{"vocab_size": 8192, "rope_base": 10000.0, "init_std_qkv": 0.0389, "init_out_by_depth": true, "train_tokens": 390800000, "steps": 5964}
Each number is 200 + 20 x the weight over its row's rms, rounded and kept within 0 to 999. Layers, rows and columns count from 0. The size before them is the row's rms in percent of the matrix's.

# layer 11 attention output (transposed), 256x256, rms 0.218, rows 35-44,99-108,162-172,226-235, columns 0-63
129,197,208,207,203,207,204,214,198,174,214,202,169,225,202,208,191,214,196,198,207,191,183,196,196,194,210,185,169,212,194,182,234,202,219,196,172,220,244,189,226,196,185,213,201,169,202,186,222,194,228,211,183,206,194,219,236,212,202,180,222,200,233,192,201
127,220,203,220,178,193,198,212,200,216,191,208,217,204,204,209,208,194,180,200,199,186,207,219,182,218,218,163,184,189,198,217,212,210,170,186,215,220,155,176,209,184,177,201,201,225,224,205,185,185,189,228,191,174,207,185,184,161,173,185,192,174,199,183,220
122,178,186,226,194,200,202,204,186,225,206,242,211,216,200,202,218,193,224,186,200,194,153,192,195,212,209,250,218,203,222,189,240,217,181,219,218,226,210,217,214,208,210,173,253,155,154,201,212,213,191,149,210,168,203,174,220,214,161,207,215,208,193,190,193
126,158,199,278,178,183,208,210,199,200,173,229,193,186,209,237,183,205,203,230,202,188,227,221,201,197,193,197,191,220,212,157,198,212,197,200,243,169,178,237,222,202,180,181,209,193,203,211,159,193,219,200,219,188,225,214,181,190,206,153,228,240,181,207,203
135,220,221,191,237,203,199,184,201,205,202,229,185,188,191,196,220,224,182,217,170,219,197,203,156,250,212,203,216,178,188,230,203,217,162,189,211,203,218,201,189,208,219,213,181,195,175,212,214,180,193,209,197,211,181,182,198,224,185,198,155,233,206,154,228
126,225,202,227,198,193,181,207,185,197,202,199,181,220,186,230,255,245,211,217,226,191,194,170,211,156,199,210,208,243,204,211,186,169,194,195,241,214,205,185,164,172,191,183,189,194,259,208,197,215,191,192,174,184,187,204,212,204,219,208,208,224,218,191,206
121,219,174,213,197,191,192,218,189,207,217,185,172,226,181,196,181,194,201,182,227,202,156,208,191,201,184,197,205,214,179,190,190,229,205,209,170,190,194,214,216,196,152,192,187,213,189,164,216,215,166,216,214,205,227,201,215,198,214,220,215,192,170,195,173
137,199,246,195,172,220,172,188,217,215,220,202,223,213,240,219,223,201,170,230,186,181,209,207,162,212,216,238,163,207,195,208,153,198,211,184,214,231,185,200,197,211,218,197,199,180,207,244,211,235,188,148,191,191,217,182,205,180,206,154,211,198,176,187,185
122,178,184,216,220,231,197,252,215,189,203,179,204,193,201,206,192,191,216,187,204,182,196,184,186,188,189,210,172,180,197,192,193,174,221,206,205,215,218,215,207,199,198,188,220,218,187,176,212,206,192,209,194,217,201,194,217,189,186,223,191,182,188,204,205
134,202,210,154,215,204,190,193,183,256,199,187,202,203,205,168,180,203,201,201,196,265,180,190,168,224,226,226,216,189,204,176,203,237,209,186,214,201,203,158,237,219,198,153,215,249,190,187,182,206,190,181,253,176,170,201,217,205,235,227,217,199,207,178,197
086,213,211,204,198,208,194,191,205,201,164,170,191,200,207,219,205,218,186,202,231,202,174,198,204,188,201,183,205,250,158,218,236,175,227,177,194,187,218,221,208,186,191,171,198,176,181,202,190,203,199,216,197,228,224,181,206,229,166,207,203,204,250,204,215
085,196,209,197,167,213,203,181,214,209,195,192,194,203,216,185,203,217,178,182,194,198,177,197,229,212,178,199,167,192,215,213,204,211,190,176,186,196,178,195,221,222,172,248,205,192,221,210,176,214,212,190,205,185,188,153,172,174,192,167,219,196,179,215,158
084,184,199,213,209,190,187,195,196,214,215,184,268,206,179,192,215,167,212,197,212,195,193,186,171,183,193,204,217,213,254,159,218,214,196,216,197,183,199,186,198,187,209,216,226,188,200,215,199,183,166,222,236,189,228,215,209,204,203,185,213,202,185,179,181
091,180,208,236,177,182,158,216,228,209,202,228,176,169,200,201,198,194,209,195,234,215,218,207,225,172,199,222,193,221,187,204,193,201,219,225,227,203,221,217,229,207,209,180,182,171,232,215,170,190,203,185,185,192,220,162,166,222,194,198,240,219,211,194,214
083,179,154,203,232,218,199,160,159,223,209,225,187,186,193,193,213,185,199,195,197,197,210,218,190,213,240,215,204,189,224,202,253,214,184,203,139,178,172,207,175,232,179,214,185,183,145,204,185,209,189,177,180,205,152,225,177,238,171,202,180,200,214,201,209
090,203,217,229,192,205,192,206,196,186,210,225,205,192,198,226,220,220,192,201,206,185,187,191,207,220,189,197,181,208,210,170,169,219,180,209,205,215,170,183,202,211,185,185,193,205,211,211,206,173,218,219,172,223,215,192,190,217,200,217,206,218,202,204,222
093,206,192,194,177,197,212,212,203,200,177,193,206,234,180,165,232,178,179,193,231,172,212,212,225,204,230,192,199,188,198,165,177,222,216,189,233,185,169,214,198,244,187,190,199,226,197,161,204,207,198,192,209,202,210,186,182,189,244,237,207,185,209,230,191
090,209,205,185,196,226,189,178,194,218,181,195,218,195,219,187,221,220,198,173,215,192,208,221,182,195,185,222,213,175,169,204,171,184,182,189,213,195,188,219,179,190,183,221,209,194,166,218,225,227,187,179,193,170,257,213,229,163,238,163,160,207,231,254,167
082,162,177,206,207,189,209,230,222,177,193,213,229,177,204,192,179,219,188,184,234,190,212,208,215,205,216,202,179,167,179,201,184,194,188,200,155,207,181,187,224,186,217,187,220,211,219,189,202,186,191,195,168,212,224,180,191,170,227,213,214,182,210,188,207
097,174,193,194,232,205,217,199,168,224,213,178,226,243,221,164,197,222,209,182,191,177,208,184,165,223,224,190,223,244,218,192,180,218,206,240,197,210,207,180,166,175,200,173,191,218,172,181,210,225,205,217,225,183,190,171,205,204,209,216,210,199,192,184,195
079,206,172,216,177,205,228,182,201,183,224,196,232,195,194,206,208,203,238,219,199,230,195,164,233,230,185,218,191,187,174,198,182,181,209,191,196,190,199,181,215,204,132,182,208,225,216,194,215,215,174,189,165,207,200,190,199,202,202,184,186,200,173,240,226
076,208,170,190,171,210,225,204,182,187,191,204,187,189,166,158,185,208,172,147,181,212,243,211,183,250,224,221,226,162,204,207,187,203,189,206,168,207,217,198,192,202,188,195,181,188,218,205,228,231,181,175,210,163,205,204,215,170,182,189,205,212,213,181,227
084,174,209,185,201,230,191,219,212,197,231,186,172,193,180,199,173,160,209,197,223,235,200,177,224,204,200,236,224,185,217,197,204,172,191,216,204,174,174,193,189,201,217,190,179,223,208,197,187,206,210,196,186,220,192,245,241,187,186,201,210,218,216,226,201
081,196,184,199,213,212,202,213,174,212,207,222,152,187,234,213,193,184,216,191,202,182,201,183,211,240,202,228,207,175,202,170,193,240,211,210,177,217,196,205,231,188,177,208,187,206,207,201,150,171,186,163,186,228,209,193,188,185,186,226,193,211,201,179,189
075,223,222,205,208,214,246,201,198,171,193,159,196,194,194,206,219,198,194,196,186,176,195,201,175,212,171,179,210,219,199,199,234,190,180,205,193,193,180,181,174,238,216,190,220,230,158,207,265,232,208,209,220,211,188,208,261,237,185,196,192,182,198,241,209
083,214,218,234,207,196,195,227,226,205,188,196,236,190,179,241,205,213,197,205,189,196,185,217,207,198,197,209,164,206,166,175,168,197,209,189,245,223,198,164,186,215,177,201,215,213,219,195,198,225,206,218,187,199,183,234,244,204,227,184,214,191,244,204,194
082,209,174,174,212,223,219,192,214,207,228,228,186,211,199,224,204,166,192,202,179,185,223,219,207,199,229,183,223,157,208,209,195,219,201,204,181,186,196,219,227,176,235,213,181,222,198,229,203,186,235,219,199,191,196,184,215,192,208,178,214,177,195,221,164
086,195,213,249,208,224,167,218,189,213,185,209,191,201,203,213,193,216,223,186,212,148,214,178,186,224,213,201,186,199,198,234,224,209,165,195,216,210,185,205,188,179,223,172,157,168,206,192,207,189,210,233,211,176,210,224,192,218,176,197,190,192,191,192,189
077,209,190,210,191,173,226,212,163,221,158,174,193,204,186,166,181,211,164,157,212,211,183,205,215,197,204,192,216,211,223,198,208,203,220,230,216,204,218,210,227,215,214,221,203,168,217,185,188,157,195,188,218,157,189,228,197,186,229,213,221,199,194,168,213
085,206,214,179,196,225,186,201,204,204,205,228,168,209,199,196,169,217,208,209,200,226,162,259,214,225,199,182,202,193,231,187,217,190,201,194,226,170,161,205,181,210,195,192,199,161,192,187,159,207,151,226,185,210,197,206,235,216,200,215,150,217,206,199,180
082,221,272,209,176,213,191,185,208,155,173,212,173,197,189,154,222,172,199,223,170,186,234,228,184,185,194,187,176,186,191,218,208,179,203,185,212,179,176,205,230,186,193,175,200,176,180,223,211,214,252,173,171,199,183,196,184,203,169,182,181,219,231,226,209
091,180,193,173,199,176,181,239,205,248,194,235,199,158,190,212,224,223,183,187,196,196,233,231,173,224,193,207,174,180,211,243,192,205,212,182,178,216,205,212,215,224,158,197,210,205,185,213,185,220,194,197,205,191,156,219,240,205,226,181,177,168,207,194,204
096,182,192,203,184,182,188,185,242,207,193,205,214,171,196,190,217,197,187,200,189,229,187,179,197,184,178,173,197,198,215,208,152,213,194,211,239,181,185,210,163,203,216,204,196,218,214,206,189,186,198,197,229,191,189,194,170,163,217,197,212,199,167,188,187
097,194,194,218,230,174,186,187,183,194,218,212,177,197,211,214,213,199,164,205,217,212,232,223,186,182,184,230,215,211,180,200,200,184,228,227,203,199,240,188,208,200,204,191,187,181,191,171,226,194,205,213,196,189,208,221,229,218,208,250,184,197,173,208,173
093,213,170,175,190,197,214,198,234,175,192,183,180,173,213,195,172,223,192,178,175,207,245,217,221,195,191,141,187,185,182,224,185,216,203,168,167,211,196,217,196,223,238,211,145,198,221,184,205,213,189,216,190,243,193,228,204,175,212,177,169,193,195,216,214
088,235,199,159,215,187,212,167,210,210,219,170,229,207,192,173,194,192,227,201,172,212,160,167,198,208,211,148,207,187,184,242,194,198,211,208,152,225,181,171,201,171,236,227,197,213,221,195,186,216,213,208,192,228,190,206,188,200,184,210,179,171,187,206,193
090,194,192,240,168,204,194,246,223,209,201,174,209,208,203,186,203,208,212,196,211,174,197,182,262,169,185,178,212,232,214,203,190,192,247,193,198,191,190,199,218,174,204,171,223,211,222,189,196,183,185,205,199,222,252,194,169,208,197,204,225,195,175,246,187
094,191,193,169,203,195,215,187,209,203,183,189,217,195,229,188,154,164,200,224,169,197,188,208,175,206,177,169,205,193,205,207,217,200,235,230,198,197,210,217,205,211,186,225,235,196,177,185,209,197,161,188,225,190,204,206,189,202,200,202,207,155,204,236,177
087,176,184,177,204,216,223,209,181,192,187,221,213,173,238,168,214,215,213,203,192,206,222,194,213,199,198,232,188,185,231,206,206,163,201,217,214,223,219,201,206,194,242,180,200,184,197,228,165,207,193,214,199,200,181,192,196,213,203,147,205,193,228,190,214
098,195,178,184,213,174,254,214,210,186,195,161,196,199,162,196,174,220,226,212,226,217,196,185,213,165,192,149,189,213,203,209,230,186,177,181,203,196,194,187,232,164,189,195,172,225,191,173,182,178,204,257,189,182,167,194,176,213,180,198,218,191,202,210,204
095,221,201,195,180,204,231,165,169,216,198,214,206,229,200,207,215,183,203,215,210,222,227,211,193,199,209,214,214,212,202,234,190,228,183,232,191,214,228,194,165,226,207,220,185,179,215,243,204,194,205,195,209,162,209,226,199,226,209,162,222,197,209,173,214
# layer 11 attention value, 64x256, rms 0.251, rows 35-44, columns 0-63
098,221,220,212,216,210,174,187,163,194,207,200,180,208,199,188,192,211,147,217,203,218,193,178,236,181,206,207,214,191,187,198,212,210,198,190,185,214,166,181,195,210,200,186,195,166,191,180,218,205,183,184,194,223,183,205,198,196,221,185,199,164,204,207,231
097,213,210,212,196,183,215,204,237,154,228,159,175,185,168,201,192,209,260,205,199,197,213,243,215,215,200,194,199,188,202,209,215,202,211,191,204,202,175,232,155,202,187,143,228,210,183,183,178,199,214,176,202,210,217,227,220,176,214,180,171,195,215,214,201
095,194,183,184,220,201,206,208,216,244,197,181,205,238,194,185,188,163,211,187,215,216,209,187,156,194,224,198,185,220,201,192,212,225,163,164,198,233,190,239,205,187,171,198,171,211,184,206,184,201,226,221,191,164,233,184,206,228,192,192,181,174,180,207,194
095,192,192,207,222,188,201,226,193,204,211,178,153,190,217,171,206,203,206,209,219,192,185,234,226,196,223,177,190,249,188,216,198,186,189,216,194,180,215,224,184,217,215,203,200,200,163,200,198,205,172,198,163,208,161,216,199,197,200,211,209,209,206,191,218
100,210,215,195,225,201,166,199,167,172,234,207,191,204,220,203,213,186,220,194,140,195,160,223,177,176,194,216,175,199,214,188,208,185,174,209,204,187,176,176,182,180,209,217,199,207,220,183,186,202,184,186,206,216,187,205,192,196,203,181,218,200,164,219,207
098,235,221,195,219,181,199,163,236,219,163,198,195,227,175,241,207,190,202,186,211,181,213,168,205,215,201,207,163,225,206,200,184,212,211,187,211,218,195,218,162,163,204,184,204,198,177,199,203,212,216,169,202,168,188,252,222,201,203,218,185,199,205,205,205
094,213,233,214,209,189,200,195,175,225,202,221,213,169,163,180,213,170,195,211,204,153,204,196,255,190,202,176,237,183,217,206,184,223,228,173,178,194,198,187,206,212,207,191,188,207,245,213,185,172,218,192,220,133,226,178,177,238,194,188,217,201,189,198,197
103,194,183,207,175,225,188,228,217,186,171,229,173,210,173,203,172,182,209,233,203,221,204,195,177,236,209,197,194,185,207,229,175,190,173,214,216,191,217,206,195,190,197,158,177,229,202,180,177,225,177,191,204,200,196,175,182,209,185,223,217,190,177,235,200
093,224,193,188,239,210,160,179,195,212,203,188,176,212,227,189,165,207,171,228,212,202,195,207,179,198,198,235,203,210,216,203,190,197,199,218,195,207,207,216,162,214,219,202,247,206,215,196,199,186,199,183,188,211,233,215,176,174,190,187,226,180,185,212,169
103,212,166,201,197,222,225,201,184,225,220,203,181,194,221,181,203,224,207,200,215,186,193,195,207,229,212,176,198,216,193,185,211,184,184,245,195,222,202,188,195,207,187,198,192,209,201,206,160,185,244,222,208,226,201,200,216,221,203,221,172,191,182,172,180